Weights of a small transformer language model: vocabulary 1024.
Each number is 128 + 24 x the weight over its row's rms, rounded and kept within 0 to 255. Layers, rows and columns count from 0. The size above them is the row's rms in percent of the matrix's.

# layer 10 MLP down (transposed), 512x128, rms 0.112, rows 184-200, columns 64-127
size [ 96  98 107  95 107  99  92  93 108 110  95 108 100 108  95 103 104]
[[ 95  84 123 156  74 141  89 129 137 122 132  84 118 154 160 110 128 116 111 114 154 146 177 119 122 117 110 125  75 155 146 138  97 119 121 180 160 119 121 135 165 122 112 156 136 103 135 110 141 151 135 108 142  82 113 135 156 122 129 115 105  87 137 181]
 [115 138  99 139 100 133 114  76 134 132 149  91 121 106 159 122 138 114 140 132 115 155 153  86 111 126  89 125 114 130 141 121  92 136 141  59 147  94 135 106  97 159 154 102 160 177 163 131 134 154 125  95 101  87 132 113 133 125 108 164 142 128 138 175]
 [142 153  83 119 147 154 136 140 127 161 104 136 117  93 113 120 110 139 145 150 109 123 114 115 116 146 123  87 120 121 116 141 119 129 150 101 132 108  87 135 156 117 139 117 131 151 221 172 137 154 130 123 182 113 170 151 132 192 157 100 132 129 163 113]
 [122 125 156 114 135  76 102 121  96 108 149 106 169 115 155 124 151 152 107 106 120 121 114 151  62 169 157 130 169 133 118 134 124 138 145  93 126 136 122 130 145 158 137 129 131 132  93 126 118 113 106 127 156 124 114 118  83 157 111 156  82  77 108 121]
 [148 104 160  94 177 115 134 155 146 124 151 120 120 153 114 119 120 133 135 147 139 171 145 123 133 136  79  93 173 171 136 128 144 137 128 118 107 169  93 152 125 152 171 114 105 154 106 129 117 116 111 138 135 123 125 131 142 100 120 133  82 177 114 141]
 [132 126 120 119  84 100 110 105 149 136 113 154 132 144 134  99 108 166 107 107 125 131 135 157 108 129 139  94 132 139 136 134  85 141 163  87 163 123 141 120  97 183 127  64 194 111 153  97  94 144  86 137 122 120 126 132 118 141 142 144 149 119 115 151]
 [149 113 139 140 118  80 106 154 105 133 133  89 171 103 167 136  85 120 151 122 152 135 145 178 168 131 163 116 143 157 124 110 180 119 113 152 141 158  92 121 132 105 111 155 117  70 114 114 143 102 144 127 135 117  86 167 102 148  87 115 105 149 122 128]
 [140  98 133 164 147 143  73 142 143 141 155 134 143 115 153 167 123 175 123 122 107 125 102 128 120 132 166 156 142 110 108 149 127 126 121 129 148 114 137 143  74  86 140 140  84 152  62 160 179  99 119  95 132 144 128  86 129 117 131 141  92 154 108  94]
 [109 127  94 142 103 162 123 127 115 131 162 103 105 117 109 116 129  97  94 118  98 107 137 113 107 126 158 148  81 174 113 158 113 136 101 138 139 123 104 111  90 149 138 134 110 115 167 109 159 121 166 136  97 129 180 109 135 161  92 156 137 128 123 133]
 [146  90 134 141 101 150 150 148 168 164 137 165 190 141 126 126 174 116 181 100 126 144 141 144 112 135 124 101 119 115  70 143 125 127 152 141 139 143 149 180 161 121 159 116 125 133 130 115  91 144 156 157 146 135 154 155 139 138 131 152 115 141 143 145]
 [123 132 100 141 132 123 126  94 118  98  76 123 155 162 124 138  91 107 128 109 158 113 148 112 107 156 122 109 117 109 131 111 129 115 140  70 117 132 136 107 149 130  54 132 146 197 126 167 122 109  98 134  92 129 109 119 127 157  67 119 123  79 163 159]
 [110 133 158 115 126 128 185 132 117  99 144  71  52 107 141 127 113 112 128 139  99 176 158 151 140 167  98 124 136 124  98 147 144 109 130 123 109 145 118 159 130  95 173 116 130 108 110 134 126 132 125 107  81 141 140 160 118 103 116 120 144 101 146 145]
 [131 138  89 165 149 130 184 154 125  87 149 153 114 139  91 132 109 147 163 158 113 155 114 151 119 139 142 121  74  99 152 118 137 132 146 130 127 105 131 138 162 132  75 181 158 147 156  94 129 131 128 134 114  99 135 142 122 126  94 110 147 117 141 138]
 [149 152 174 127 159 122 150 124 125 175  74 103  51 133 123 150 150 120  91 126 140 121 121 142 147 116 143 126 117 122 166  84 109 169 115 164 132 130 110 111  87 171 112 110 111 113 113 142 142  89 165 122 150 116  89 129 145 106  97 128 146 133 106 123]
 [124  99 117 124 145 135 119 113 123 140  99 110 111 128 141 132 124 103 115 152 141 132 188  96 118 114 148 155 125 140 155 155 111  92  89  99 121 121 112 152 106 154 111 105 126 107 137 111 100 132 123 147 114 171 198 165 121 115 133 112 125 123 155  96]
 [140 120 131 129 142 182 155 119 121 124 123 142 146 110 130 147 127 104 106 123 184 112 172 162 102 152 130 128 138  94 105 143 121 144 155 132 121 122 162 133 197 110 116 130 102 121 116 178 106 130 157  97 147 139 152 108 135 154 149 111 111 111 124 134]
 [167 136 108 149 169 111 162 112 169 102 134  85 150 128 107 126 138  85  98 108 138 137 119  89 122 112 105 151 123 141 127 158 122  94 131 135 113 115  90 139 149  88 141 144  94 129 113 140 125  87  99 116  94 126 162 140 133 118 137 161 169 126 120 104]]
# layer 10 MLP gate, 512x128, rms 0.113, rows 185-200, columns 64-127
size [101 105  90 104 101  96  98 109 102 102 106  96  98  96 103 102]
[[106 147 143 144 146 124 127 131 160 104 148 156 118 176 112 115  85 145 147 139 166 129 123 173 140  91  96 122 122 145 115 123 132 103 125 162 138 172 103 159 131 140  91 162 120 131 125 146 134  95 134 117 175 115 141 102 157 130 126  68 150 125 137 120]
 [130 168 129 156 154 164 127 124 101  93 177 130 137 138 184 108 164 178 115 166 126 140  97  76  95 110  73 171  86 147 132 130 130 133 138 166 122 116 141 101 147 139 113 108  67 109 150 107 130 116  86 135 139 151 137 147 106 107 138 133 163 144 129 186]
 [125 129 116 109 146 104 102 141 110  98 123 159 133 134 131 147 109 160 156 145  96 158 191  88 124 119 123 119 164 117 145 151 150 113  83  97 116 145  94 138 120 160 186 138 136 118  72 120 115 162 105 123 158 113 105 100 160 155 115 123 125 114 106  92]
 [126 117 115 109 101 159 133 112 117 126 124 200 137 151 138 158 109 106 112 121 129 152 160 116 137 126 119  95 144 121 155 101 118 110 138 140 106 163 151 130 107 100 119 118  96 125 144 153 125 148 146 102 122 111 130 116 124 129 120  92 140  94  35 129]
 [145 189 134 130 151 164  95 118 181 121 130  94  92 145 132 139 123 159 116 129 123 139 170 111 190 113 113 136  92 129  91 146 121 130 121 143 114 110 141 157 166 127 124 177 135 151 134 113 123 127 144 134 121 108 105 110 160 111  93 129 135  92 138 113]
 [126 111 147 130 105 129 149 139  90 102 112 129 125 161 136 140 110 112 163 156 119 195 163  89 171 122  68 147 135 153 123 119 112 141 153 103 122 113 107 102 152 140 122 134 155 166 123 128 120 120  91 115 115 185 170 108  96 167 143 125 109 103  82  92]
 [132 112 105 125 126 143 131 159 139 151  94 155 157 161 139 162 138 110 144 167  82 149  67 146 141 127 144 106 102 158 129 133 151 127 136 138 135 156 103 138 108 151 145 150 132 109 144 143 106 128 130  98 123 154 132 106 131 138 135 106 124  79 163 137]
 [106 108 153 140 164  97 159 116 129 124 168 101  87 152 122 155 153 122 152 158 150 101 106 137  94 105 156 154 146 153 135  62 111  97 175 144 130 132 156 141 106 113  82 107 119 147 122 141 102 143 125 127 138 138 171 140 141 153 121 154 124 121 125 151]
 [125 147 113 124 184 109 122 135 147 137 140 116 114 141 128 138 163 163 104 135 108 150 168 169 165 135 112 152 109 170 137 134 179  74 151 121 103 137 111 137 163  99 133 108 128 149  81 129 104 144 104 137 123 141 128 152 116 125 119  97 139 101  89 160]
 [ 68 102 147 169 131 151 120  99 131 141 114  88 141 158 102 172 141 186 114  81 120 128 151 148 123  79 167 152 135 120 164  95 116 134 129 134 106 114 146 136 130 125  91 153 110 165 114 163 128 117 128 132 154 138 163 154 123 138 112 138 119 131 165 127]
 [107 129 156 135 177 115 155 106  95 101 128 150  99 151 162 141 149 169 150 119 129 161  91 153 134 120 137 107 123 157 146  95 106 106 138 116 132 150 166 140 138 151 162  96  87 129  91 155 118 111  83 114 152 112 172 119  92 113 120 127 140 137 131 126]
 [140 127 163 118  98 146  89 115 107 125 152 113 148 140 134 111 135 109  86 123 115 142 136 104  87 130 159 150 106  94 127 131  71  74 146  98 110 139  98 147 161 146 178 102 123 133 101 193 147 105 115 130 123 131 130 154  96 173 142 138 114 176 122  96]
 [140 131 136 100 133 108 134 116 115  84 122 155 132 123 125  84 136 136 128 115 105 179 148 122 117 120 117 174 125 125 114 101 107 118 120 101 111 140 154 141 128 131 137 152 100 147 115 147 108 185 117  96 152 145 146 147 133 143 127 182 155 133  81 122]
 [141 149 151 109 146  80 111  86 124 128 160 159 181 126 101 149 118 130 132 128 172 134 135 166 105 135  98 108 162 108 150 135 121 112 174 122 110 112 138 124 188 120 134 130 111 132 142 123 132  89 109 116 101 115 176 128 123  94 118 167 112 108  77 158]
 [106 139  89 128 143 142 101 155 118 145 136 111 168 141  89 117  86 176 141 144 105 135 106 123 137 176 127 136  95 147  92  98 164 123 124  96 146 133 118 112 158 142 103 111 128 148 134 114 147 152 105 140 152 180 168 146 116  93 152 146 131  95 103 138]
 [118 143 134 149 155 125 132 121 123 147 118 129 121 137 108 106 166 126 109 152 102 122 163 122  92 181 143 148 122 139 139 136 132 147  95 166 160 132 179  90 107 124 125 137 137 146 114 127 154 150 118 142 107  54  98 134 114 143 143 144 120 109 172 115]]
# layer 10 MLP up, 512x128, rms 0.111, rows 185-200, columns 64-127
size [ 98 103  92 102  89 100  91 112 109 109 110  97 111  90  99  99]
[[135 129 126 113 160 119 164 136 114 168 144 165 134 147 144 174 152 136  92 123 124 125 113 124 178 127 137 136 141 133  96 102 179 114 112 159 139 160 119 136 113 138 116 136 124 129 123 119 149 125 145 122 101 118 109 151 126 138 149 111 121 142 130  97]
 [195 105 157 144 167 151 104 135  85 112 126 123 164 134 106  99 164 148 128 102 140 115 126 125 122 121 163 123 132 129 126 115 101 112 115 136  83 150  96 178 145 184 129 129 154 143  96 185  91 129 118 151 165 103  74 105  74 111 155 138 146 118 125 125]
 [132  93 102 148 162 165 161 114 136 136 130 144 118 137 101 104 143 120 146 130 128 127 136 135 184 147 121 122 113 125 140  76  91 112 126 188 117 148 152  97 117 108 127 146 124 130 152 150 150 148 146 135 127 109 156 135 116 129 152 156 157 194 125 132]
 [114 150  96 138 131 135 115 136 135 102 139 130 146 103 104 132 113 129 117  85 113 118 147 127 156 106 165 149 162 104 106 148 112 147 160 158 149 156 141 158 175 146 145  98 137  94 115 108 150 143  90 144 143 146 175  98 160 128 110 151 127 124  92  84]
 [160 133 150 150 137 156 179 114 132 131 118 110  86 122 151 133 124 115 101 166 107 134 116 148 185 138 162 111 167 116 133 129 138 124 133  84 125 104 148 120 162 114  83 142 145 140 139 122  95 137 109 110 127 108 112 106  81 129 101 146 138 177 148 138]
 [130 107 145 144 122 145 108 151 143 136  85 164 137 126 124 138 114  89 144 136 130 129 119 167  90 115 134 148  98  68 160 178 129 127 130 105  95 120 143 164 143 120 112 128 155 121 159 120 137 121  76 126 127 103 147 118 116 127 178 117 148 101 118 131]
 [119 142 139 134 115 122 143 163  84 103 141 189 135 122 125 132 132 119 146 148 156 133 114 145  94 107 155 125 139 150 140 134 110  92  69 124 179 115 149 125 123 102 108 158 112 101 106 113 134 121 127 114 105 127 100 154 173 159 137 135 152 112 135 123]
 [127 147 141 146 116 163 113 140 139 111  91 115 155 185 117 111 130 129 120 144 139 161 171 149 139 126 146  83 125 132  99 125 125 129 119 153  85  92 114 154 152 168 139 103  97 150 176 131 131 136 162 139 109 141  80 144 131  81 133 106 127 156 102 157]
 [138  95 144 110 118 145 152 115 107 163 129 156 123 131  93 117 149 122 138 119 113 148 161 108 129  97 144 131 132 145 151 181 117 118 113 140 112 114 142  86  99 178 121  92 195  97 117 143 141 122 129 140 136 137 155 115 133  79 161  95 140 131 157 139]
 [129 109 144 116 150 119  71 111 118 128 156 136 162 141 113 119 122 117 106  93 148  65 143 133  99 159 126 143  96  91 120 146 170 141 153 129 126 102 151  96  94 118 101  95 118  87 122 137 158 165 167 129 112 135 125 141 149 167 139 118 137 156 118 154]
 [ 90 130  97 134  99 116 152 112 136 115  77 134 132 150 145 117 114 140 106 132 151 150 131 122 158  62 100 105  94 151  96 148 125 111 137 114 151  83 110 143 123 146 157 112 131 109 157 112  93 118 127 119 117 123 121 108  76 158 159  86 167  85 115 161]
 [144 114 121 136 144 113  42 121 133 113 125 106 110 131 126  74 111 127 146  95 153 119  93 104  91 122 113 140 129 137 110 125 103 117  90  97 148 170 136 156 126 128  99 136 132 133 155 136 133 126 140 108 134 155 161 131 114 147 141 132 144 142 127 130]
 [161 148 136 133 112  88 138 101 155 128  74  93 132 163 104 164  86 145 109 139 118 120 156  98 120 158  93 121 111 112 151 137 143 129 103 171  80 144 109 129 168 149  97 138 168 158 109 167 102 103 152 101 119 159 123  88 150 103 115 125 184 118 126 130]
 [157 136 107 153 171 143 118 195 120 173 103 121 108  91  97 150 129 140 100  91 126 114 103 179 158 139 101 108  97 105 125 144 161 162 140 165 130 137 163  94 141 113 114 159 110 117 135  90 146 101 120 126 150 120  83 137 160 110 136 128 169 148 136 138]
 [146 154 134  98 110 105 121 111 110 130 130  84 144 118 154 144 111 163 151 105 133 152 124 126 122 125 152 119 112 126 133 121 116 154 113 165 123 124 186 139 102 147 147  80 121 129 143 140 116  72 119 135 139 106 117 142 143 137 117 179 137 146 134 159]
 [ 98 138 105 118 117 100 146 102 135 117  67  96 117 124  91 127 123 154 154 137  90 119  98  94 107 153 118 109  78 141 126 119 111 123 111 119 107 140 155  96 117 137 117 145 163 128  99 177 110 123 132 115 169 100  89 137 121 112 138  70 107 154 137  85]]